Each number is 200 + 30 x the weight over its row's rms, rounded and kept within 0 to 999. Layers, rows and columns count from 0. The size before them is the row's rms in percent of the matrix's.

# layer 5 MLP down (transposed), 384x96, rms 0.115, rows 189-205, columns 0-95
113,243,226,178,179,238,214,181,194,242,198,210,339,185,177,220,225,228,156,214,227,229,193,189,179,192,214,266,209,178,179,208,244,159,211,222,184,192,204,167,162,217,192,157,164,164,171,173,159,225,205,184,180,194,203,232,249,201,186,181,131,143,216,186,223,191,184,186,200,250,184,171,233,220,181,181,174,208,212,160,201,157,214,243,197,218,220,197,190,165,234,169,200,185,218,210,189
080,167,219,199,174,190,223,211,240,189,214,220,268,175,139,226,244,204,192,194,197,187,195,244,217,222,196,217,211,209,216,135,240,227,185,217,182,145,148,187,198,219,156,212,233,160,235,120,207,189,272,180,209,257,222,233,183,170,170,224,133,201,189,165,180,201,183,193,221,167,176,285,189,234,186,200,240,199,230,224,213,227,178,169,220,197,206,180,225,174,187,187,206,187,176,215,182
119,224,219,224,182,147,189,219,160,189,229,236,168,208,199,215,188,180,154,151,271,172,173,201,185,189,161,212,182,238,170,187,212,208,194,206,203,209,194,153,252,247,200,232,193,153,210,187,187,186,232,199,230,142,201,276,211,216,232,182,249,197,149,174,199,220,130,216,169,166,151,183,221,186,175,235,196,225,205,217,197,164,230,210,173,208,208,189,179,187,178,248,205,280,216,198,251
094,203,163,158,185,226,225,183,187,208,253,234,179,127,202,263,208,148,194,221,201,180,194,223,208,152,158,218,184,171,197,207,185,175,197,195,227,231,243,216,205,187,232,160,191,207,179,173,194,187,233,190,207,189,180,226,175,209,157,176,215,186,135,207,183,183,260,190,228,163,207,247,213,199,199,240,201,180,248,266,223,256,169,153,216,187,192,290,152,214,225,214,221,159,207,197,214
096,188,200,155,224,244,216,208,195,191,195,231,148,198,187,210,195,133,204,177,208,141,216,207,251,181,224,188,164,203,226,217,189,186,210,206,198,157,160,190,217,221,241,196,198,211,171,152,198,190,205,156,234,206,147,184,250,250,243,228,210,270,220,220,288,125,214,170,198,214,233,229,230,193,174,186,197,167,186,220,217,237,175,235,203,227,180,165,226,230,234,215,177,193,182,142,198
119,172,197,233,254,178,227,178,204,194,196,138,178,168,241,192,201,215,213,166,147,202,239,150,180,191,255,207,235,205,247,225,217,211,206,207,223,209,182,253,205,198,239,170,209,176,281,222,207,188,217,192,211,228,218,198,204,136,167,177,169,236,221,239,188,209,229,192,140,204,168,190,131,164,195,211,204,181,149,197,185,183,187,170,196,268,160,184,201,166,235,161,203,231,242,167,216
110,253,201,214,135,175,191,215,161,212,241,229,244,239,199,214,209,189,150,231,191,189,239,219,220,178,198,227,179,235,175,202,201,185,210,219,218,197,206,251,202,200,213,211,192,194,231,210,199,218,137,198,165,219,190,258,145,145,216,183,156,157,230,207,222,217,212,177,222,203,218,165,190,163,151,239,222,187,141,156,210,144,187,200,228,177,191,175,215,155,216,185,260,267,143,178,203
105,195,141,213,248,195,224,191,223,231,153,218,187,203,153,148,222,186,197,240,290,221,208,237,214,155,167,183,175,197,215,188,196,187,199,211,206,193,231,188,217,215,205,238,205,224,248,262,200,221,189,246,197,212,197,222,165,198,249,232,148,195,158,198,125,236,140,169,216,172,170,220,163,194,175,183,221,198,211,166,202,212,204,177,200,231,135,217,225,188,195,185,150,201,191,247,164
116,169,176,185,145,167,174,261,214,179,184,213,193,206,191,190,227,226,198,230,253,196,201,128,194,218,205,169,162,239,186,254,155,228,266,178,243,176,180,160,147,210,193,219,204,235,177,187,230,188,198,252,168,159,189,186,229,175,231,210,199,198,232,203,261,213,189,216,189,181,206,164,212,191,182,220,256,222,176,222,224,266,182,215,189,175,194,158,224,138,182,249,217,177,160,203,206
103,237,193,169,249,224,104,218,185,194,151,251,254,243,205,234,198,173,156,223,190,225,188,191,193,213,176,232,177,175,177,170,216,201,186,277,191,145,259,242,171,218,213,174,175,193,237,211,155,186,160,199,149,159,217,207,185,210,213,179,186,262,164,201,218,171,250,159,194,177,210,210,242,165,205,214,229,210,183,176,230,201,198,171,227,196,241,204,198,172,183,201,215,215,170,204,223
107,211,166,187,198,139,178,165,194,225,225,261,183,207,191,198,197,194,239,172,211,216,203,256,235,178,229,163,182,237,231,140,212,182,236,155,161,213,190,230,193,228,221,248,188,196,204,163,158,213,277,178,281,218,195,190,218,177,177,216,202,190,214,229,166,182,212,170,193,199,218,232,121,215,218,140,204,243,175,208,214,203,241,184,195,228,206,217,186,227,155,213,169,147,182,221,188
095,103,172,195,200,224,196,216,264,224,190,188,172,211,228,207,163,223,194,186,224,148,190,227,221,214,240,171,173,200,182,259,202,152,179,175,237,187,150,226,197,196,178,196,250,174,244,204,203,158,245,204,224,190,222,207,182,215,253,221,206,226,169,153,231,178,235,215,181,244,175,246,197,172,196,231,202,201,222,198,193,183,218,243,232,208,192,262,189,203,181,158,155,141,203,216,148
104,208,189,205,234,200,212,167,187,280,149,193,130,194,192,229,177,212,208,143,172,195,218,243,182,198,195,226,217,146,221,185,166,261,170,165,215,223,156,182,208,175,205,221,183,222,169,214,210,247,202,253,264,207,214,217,229,183,212,221,282,260,217,211,200,179,210,186,161,211,237,185,177,189,188,142,192,240,175,189,178,232,208,222,146,186,176,211,164,189,195,221,160,181,183,219,178
113,233,261,182,216,197,181,205,192,177,204,141,186,176,207,214,216,198,240,201,217,213,202,245,177,191,205,168,220,201,199,205,214,223,290,156,215,238,209,207,230,178,178,231,193,210,194,208,213,213,197,221,226,166,254,244,191,154,199,245,209,260,152,186,202,184,195,218,146,203,192,177,218,208,217,203,208,219,244,185,131,188,197,185,130,144,179,139,185,174,139,191,244,210,150,177,167
117,153,200,212,178,157,195,231,198,174,191,197,179,165,182,206,209,224,238,242,203,178,156,253,189,218,199,249,143,218,167,206,219,243,217,192,179,188,182,216,195,200,223,169,142,225,171,202,228,177,151,162,235,222,220,197,188,231,231,169,309,188,184,194,202,272,180,207,159,171,204,159,195,220,196,194,191,225,164,162,234,204,245,223,192,205,173,172,205,270,174,219,189,164,218,236,184
089,209,201,228,204,214,101,222,224,214,192,181,203,164,187,181,203,220,280,225,185,185,188,225,198,222,195,196,154,196,238,175,222,141,192,230,170,156,210,178,218,231,153,181,192,248,212,201,203,241,169,208,205,165,182,253,175,226,218,209,236,155,169,167,211,202,211,211,238,252,142,215,205,193,218,277,155,216,168,162,163,213,201,226,206,235,208,220,217,181,203,158,237,209,184,157,171
089,149,232,144,154,197,135,228,173,172,176,176,243,196,181,229,213,173,231,212,179,189,167,233,199,218,190,239,231,214,235,203,245,240,252,180,150,223,251,263,196,232,180,188,197,143,219,164,193,229,196,194,211,190,190,188,234,164,215,194,149,223,188,182,174,255,199,179,187,160,231,187,175,192,154,244,249,234,216,228,217,173,176,171,177,196,216,177,224,202,229,129,193,194,222,200,207
# layer 5 MLP up, 384x96, rms 0.152, rows 190-206, columns 0-95
083,211,152,261,222,173,231,188,181,173,196,160,192,216,248,195,191,207,189,186,261,198,215,266,192,220,180,173,154,208,203,203,196,216,195,213,169,237,218,288,250,199,205,227,225,231,240,197,205,178,170,174,194,190,232,167,169,174,243,222,221,203,230,258,182,155,222,199,153,183,170,179,251,234,179,201,186,192,155,222,200,251,182,197,228,194,224,239,257,257,210,169,194,194,173,238,180
116,248,133,153,173,183,203,195,219,206,178,155,212,226,115,169,213,216,173,181,220,236,209,225,183,202,179,182,219,155,205,238,148,185,216,121,175,205,182,204,237,163,217,234,223,193,205,164,195,234,218,232,216,199,162,245,192,210,233,211,210,286,179,217,207,237,185,212,163,158,177,208,218,162,209,213,200,230,174,211,161,173,192,233,193,192,200,186,151,186,159,241,195,213,214,232,256
100,234,198,252,221,226,189,161,184,176,176,195,215,179,196,195,251,183,149,215,261,181,244,207,175,196,209,234,243,221,149,180,173,220,189,218,207,174,189,227,198,211,180,217,140,184,198,203,234,182,172,181,236,202,235,187,220,204,202,271,223,169,184,187,207,187,282,198,182,258,234,253,226,204,206,216,173,126,183,162,254,193,213,212,180,160,166,175,250,213,217,185,172,199,195,164,250
088,211,188,191,188,163,223,146,176,216,187,185,173,182,164,193,191,204,158,253,186,164,198,143,205,223,201,191,137,187,228,214,203,256,147,212,159,265,188,235,256,158,165,183,165,173,238,208,222,181,185,217,217,219,260,221,204,214,156,200,188,168,230,190,194,233,169,230,202,273,199,240,209,181,240,218,166,235,160,211,202,181,190,247,189,187,168,183,201,188,123,203,224,198,198,186,234
116,209,152,205,232,175,191,200,197,267,202,156,222,195,181,210,182,183,148,208,186,192,225,203,179,200,232,230,154,243,212,190,237,160,190,134,220,216,169,237,221,122,184,254,196,193,168,204,154,178,187,145,211,253,213,211,201,230,221,224,245,192,212,178,170,190,215,207,138,161,213,203,192,236,217,195,230,242,199,180,198,257,250,210,189,193,145,189,219,256,204,227,185,204,255,176,200
104,215,199,216,204,181,235,206,188,170,163,217,223,234,246,189,288,208,179,199,233,156,239,204,221,207,178,254,220,191,155,178,185,185,191,168,163,255,202,169,226,189,215,223,180,165,228,201,213,253,143,189,157,138,197,225,227,162,217,189,183,234,238,186,204,243,222,163,218,256,192,186,206,234,256,252,197,180,185,158,180,197,193,175,134,206,214,220,206,208,152,235,194,213,224,172,222
106,220,187,220,194,169,139,165,242,263,181,232,177,239,220,160,192,213,230,205,200,194,236,201,238,227,212,168,235,164,166,233,208,200,169,208,182,220,262,212,178,225,224,187,220,213,251,181,160,264,206,203,267,147,195,240,153,129,212,210,215,194,240,193,197,211,180,198,208,230,176,222,216,166,243,203,214,177,202,172,209,193,221,229,199,182,110,174,178,185,195,218,179,194,235,179,164
106,207,149,187,237,185,238,145,231,225,213,230,177,189,176,211,210,154,209,155,168,178,179,200,180,202,164,177,176,189,242,135,226,225,228,188,236,197,201,239,224,151,175,195,195,191,190,187,154,222,196,193,222,146,190,222,180,156,167,203,200,221,224,222,234,209,224,235,223,234,185,261,179,165,171,157,221,248,208,227,178,203,239,244,183,211,149,227,230,275,166,212,147,180,156,179,189
099,249,153,205,240,217,212,206,188,264,203,207,203,186,221,194,210,222,176,170,203,137,213,172,215,223,204,230,171,152,212,257,173,160,196,163,162,281,209,184,180,189,234,227,203,182,207,186,169,193,181,204,223,197,207,258,148,150,205,180,220,200,229,162,173,236,182,200,174,194,166,188,178,195,260,237,205,215,209,180,184,220,146,232,135,220,161,226,185,213,120,203,217,231,192,178,188
100,245,148,219,163,168,210,145,241,222,151,204,187,184,258,187,231,254,176,204,242,231,212,213,216,216,207,199,116,196,216,182,167,236,174,203,203,252,193,253,202,172,263,199,164,214,198,206,196,205,142,150,199,183,222,192,160,228,208,239,205,166,189,233,213,199,245,214,210,237,176,211,231,175,194,205,219,204,168,174,178,205,188,192,162,146,236,240,182,187,132,211,212,214,180,168,189
107,277,162,158,216,184,208,224,214,213,212,151,204,191,180,212,187,241,206,173,177,196,249,178,194,250,185,247,203,146,182,188,190,110,191,131,159,173,226,230,205,162,204,221,189,214,167,182,211,224,172,183,189,214,177,162,227,235,225,205,223,195,191,215,176,207,232,140,186,182,242,223,248,227,191,161,214,208,221,174,202,188,237,236,212,153,223,128,165,252,175,219,199,199,196,200,185
086,227,169,167,215,235,198,179,175,213,164,168,173,196,158,204,170,172,215,145,179,234,250,200,131,232,206,239,239,191,212,187,203,194,212,189,195,210,185,149,269,200,160,180,205,225,201,197,190,182,175,250,228,215,227,219,218,186,222,191,267,235,235,242,159,194,159,182,193,208,199,173,223,153,207,152,227,268,188,191,248,192,206,233,161,186,194,182,215,256,162,258,182,231,218,185,229
100,198,241,232,177,197,146,172,170,248,196,236,172,236,166,216,156,218,188,164,252,213,241,200,219,190,199,205,252,176,212,198,157,187,245,153,204,211,238,188,243,198,229,196,181,225,267,164,193,158,210,203,219,192,197,246,204,164,249,231,204,201,157,201,199,251,197,188,230,251,213,211,211,222,225,268,237,215,163,199,217,179,210,266,176,203,165,142,192,214,145,194,167,187,203,180,193
099,216,132,189,201,168,159,175,183,183,212,180,179,193,228,201,210,200,206,233,250,150,174,265,173,246,162,191,221,222,152,205,208,218,196,167,179,229,197,254,215,190,226,224,165,195,181,206,166,105,195,195,190,175,257,216,203,192,229,192,208,196,204,258,233,227,184,220,173,143,198,196,219,214,230,205,189,214,180,130,239,219,206,213,203,202,204,175,239,264,156,215,171,192,193,169,256
099,175,135,160,170,203,220,201,213,214,202,208,209,156,241,259,217,229,234,187,222,186,191,207,161,234,162,183,192,160,179,223,199,208,211,200,169,200,146,187,243,195,157,185,174,183,213,222,216,193,191,179,209,234,169,217,206,205,205,186,204,161,189,193,187,246,206,226,211,224,200,227,173,190,178,249,255,251,201,197,292,206,195,210,159,140,217,152,126,193,182,274,223,199,220,194,257
095,187,210,184,209,199,204,185,134,167,183,270,174,238,179,199,166,268,206,221,219,203,217,205,207,238,190,210,169,214,221,226,208,164,226,200,212,214,229,153,211,249,220,163,167,238,152,245,205,234,180,153,205,169,232,214,230,141,161,263,217,182,159,227,227,164,198,149,215,256,192,211,240,206,221,172,167,225,196,176,168,216,219,201,178,221,144,206,206,188,236,209,183,232,197,137,206
114,258,178,228,203,165,149,203,186,247,192,168,180,220,199,157,177,267,202,165,211,136,219,253,217,185,187,206,186,166,208,165,201,177,198,213,166,231,277,243,189,185,242,179,177,185,230,181,145,231,175,203,173,205,259,239,178,167,205,179,215,223,201,235,196,203,209,205,195,224,145,222,188,196,245,255,236,281,175,187,171,212,229,192,183,218,195,202,206,183,155,232,213,229,203,206,185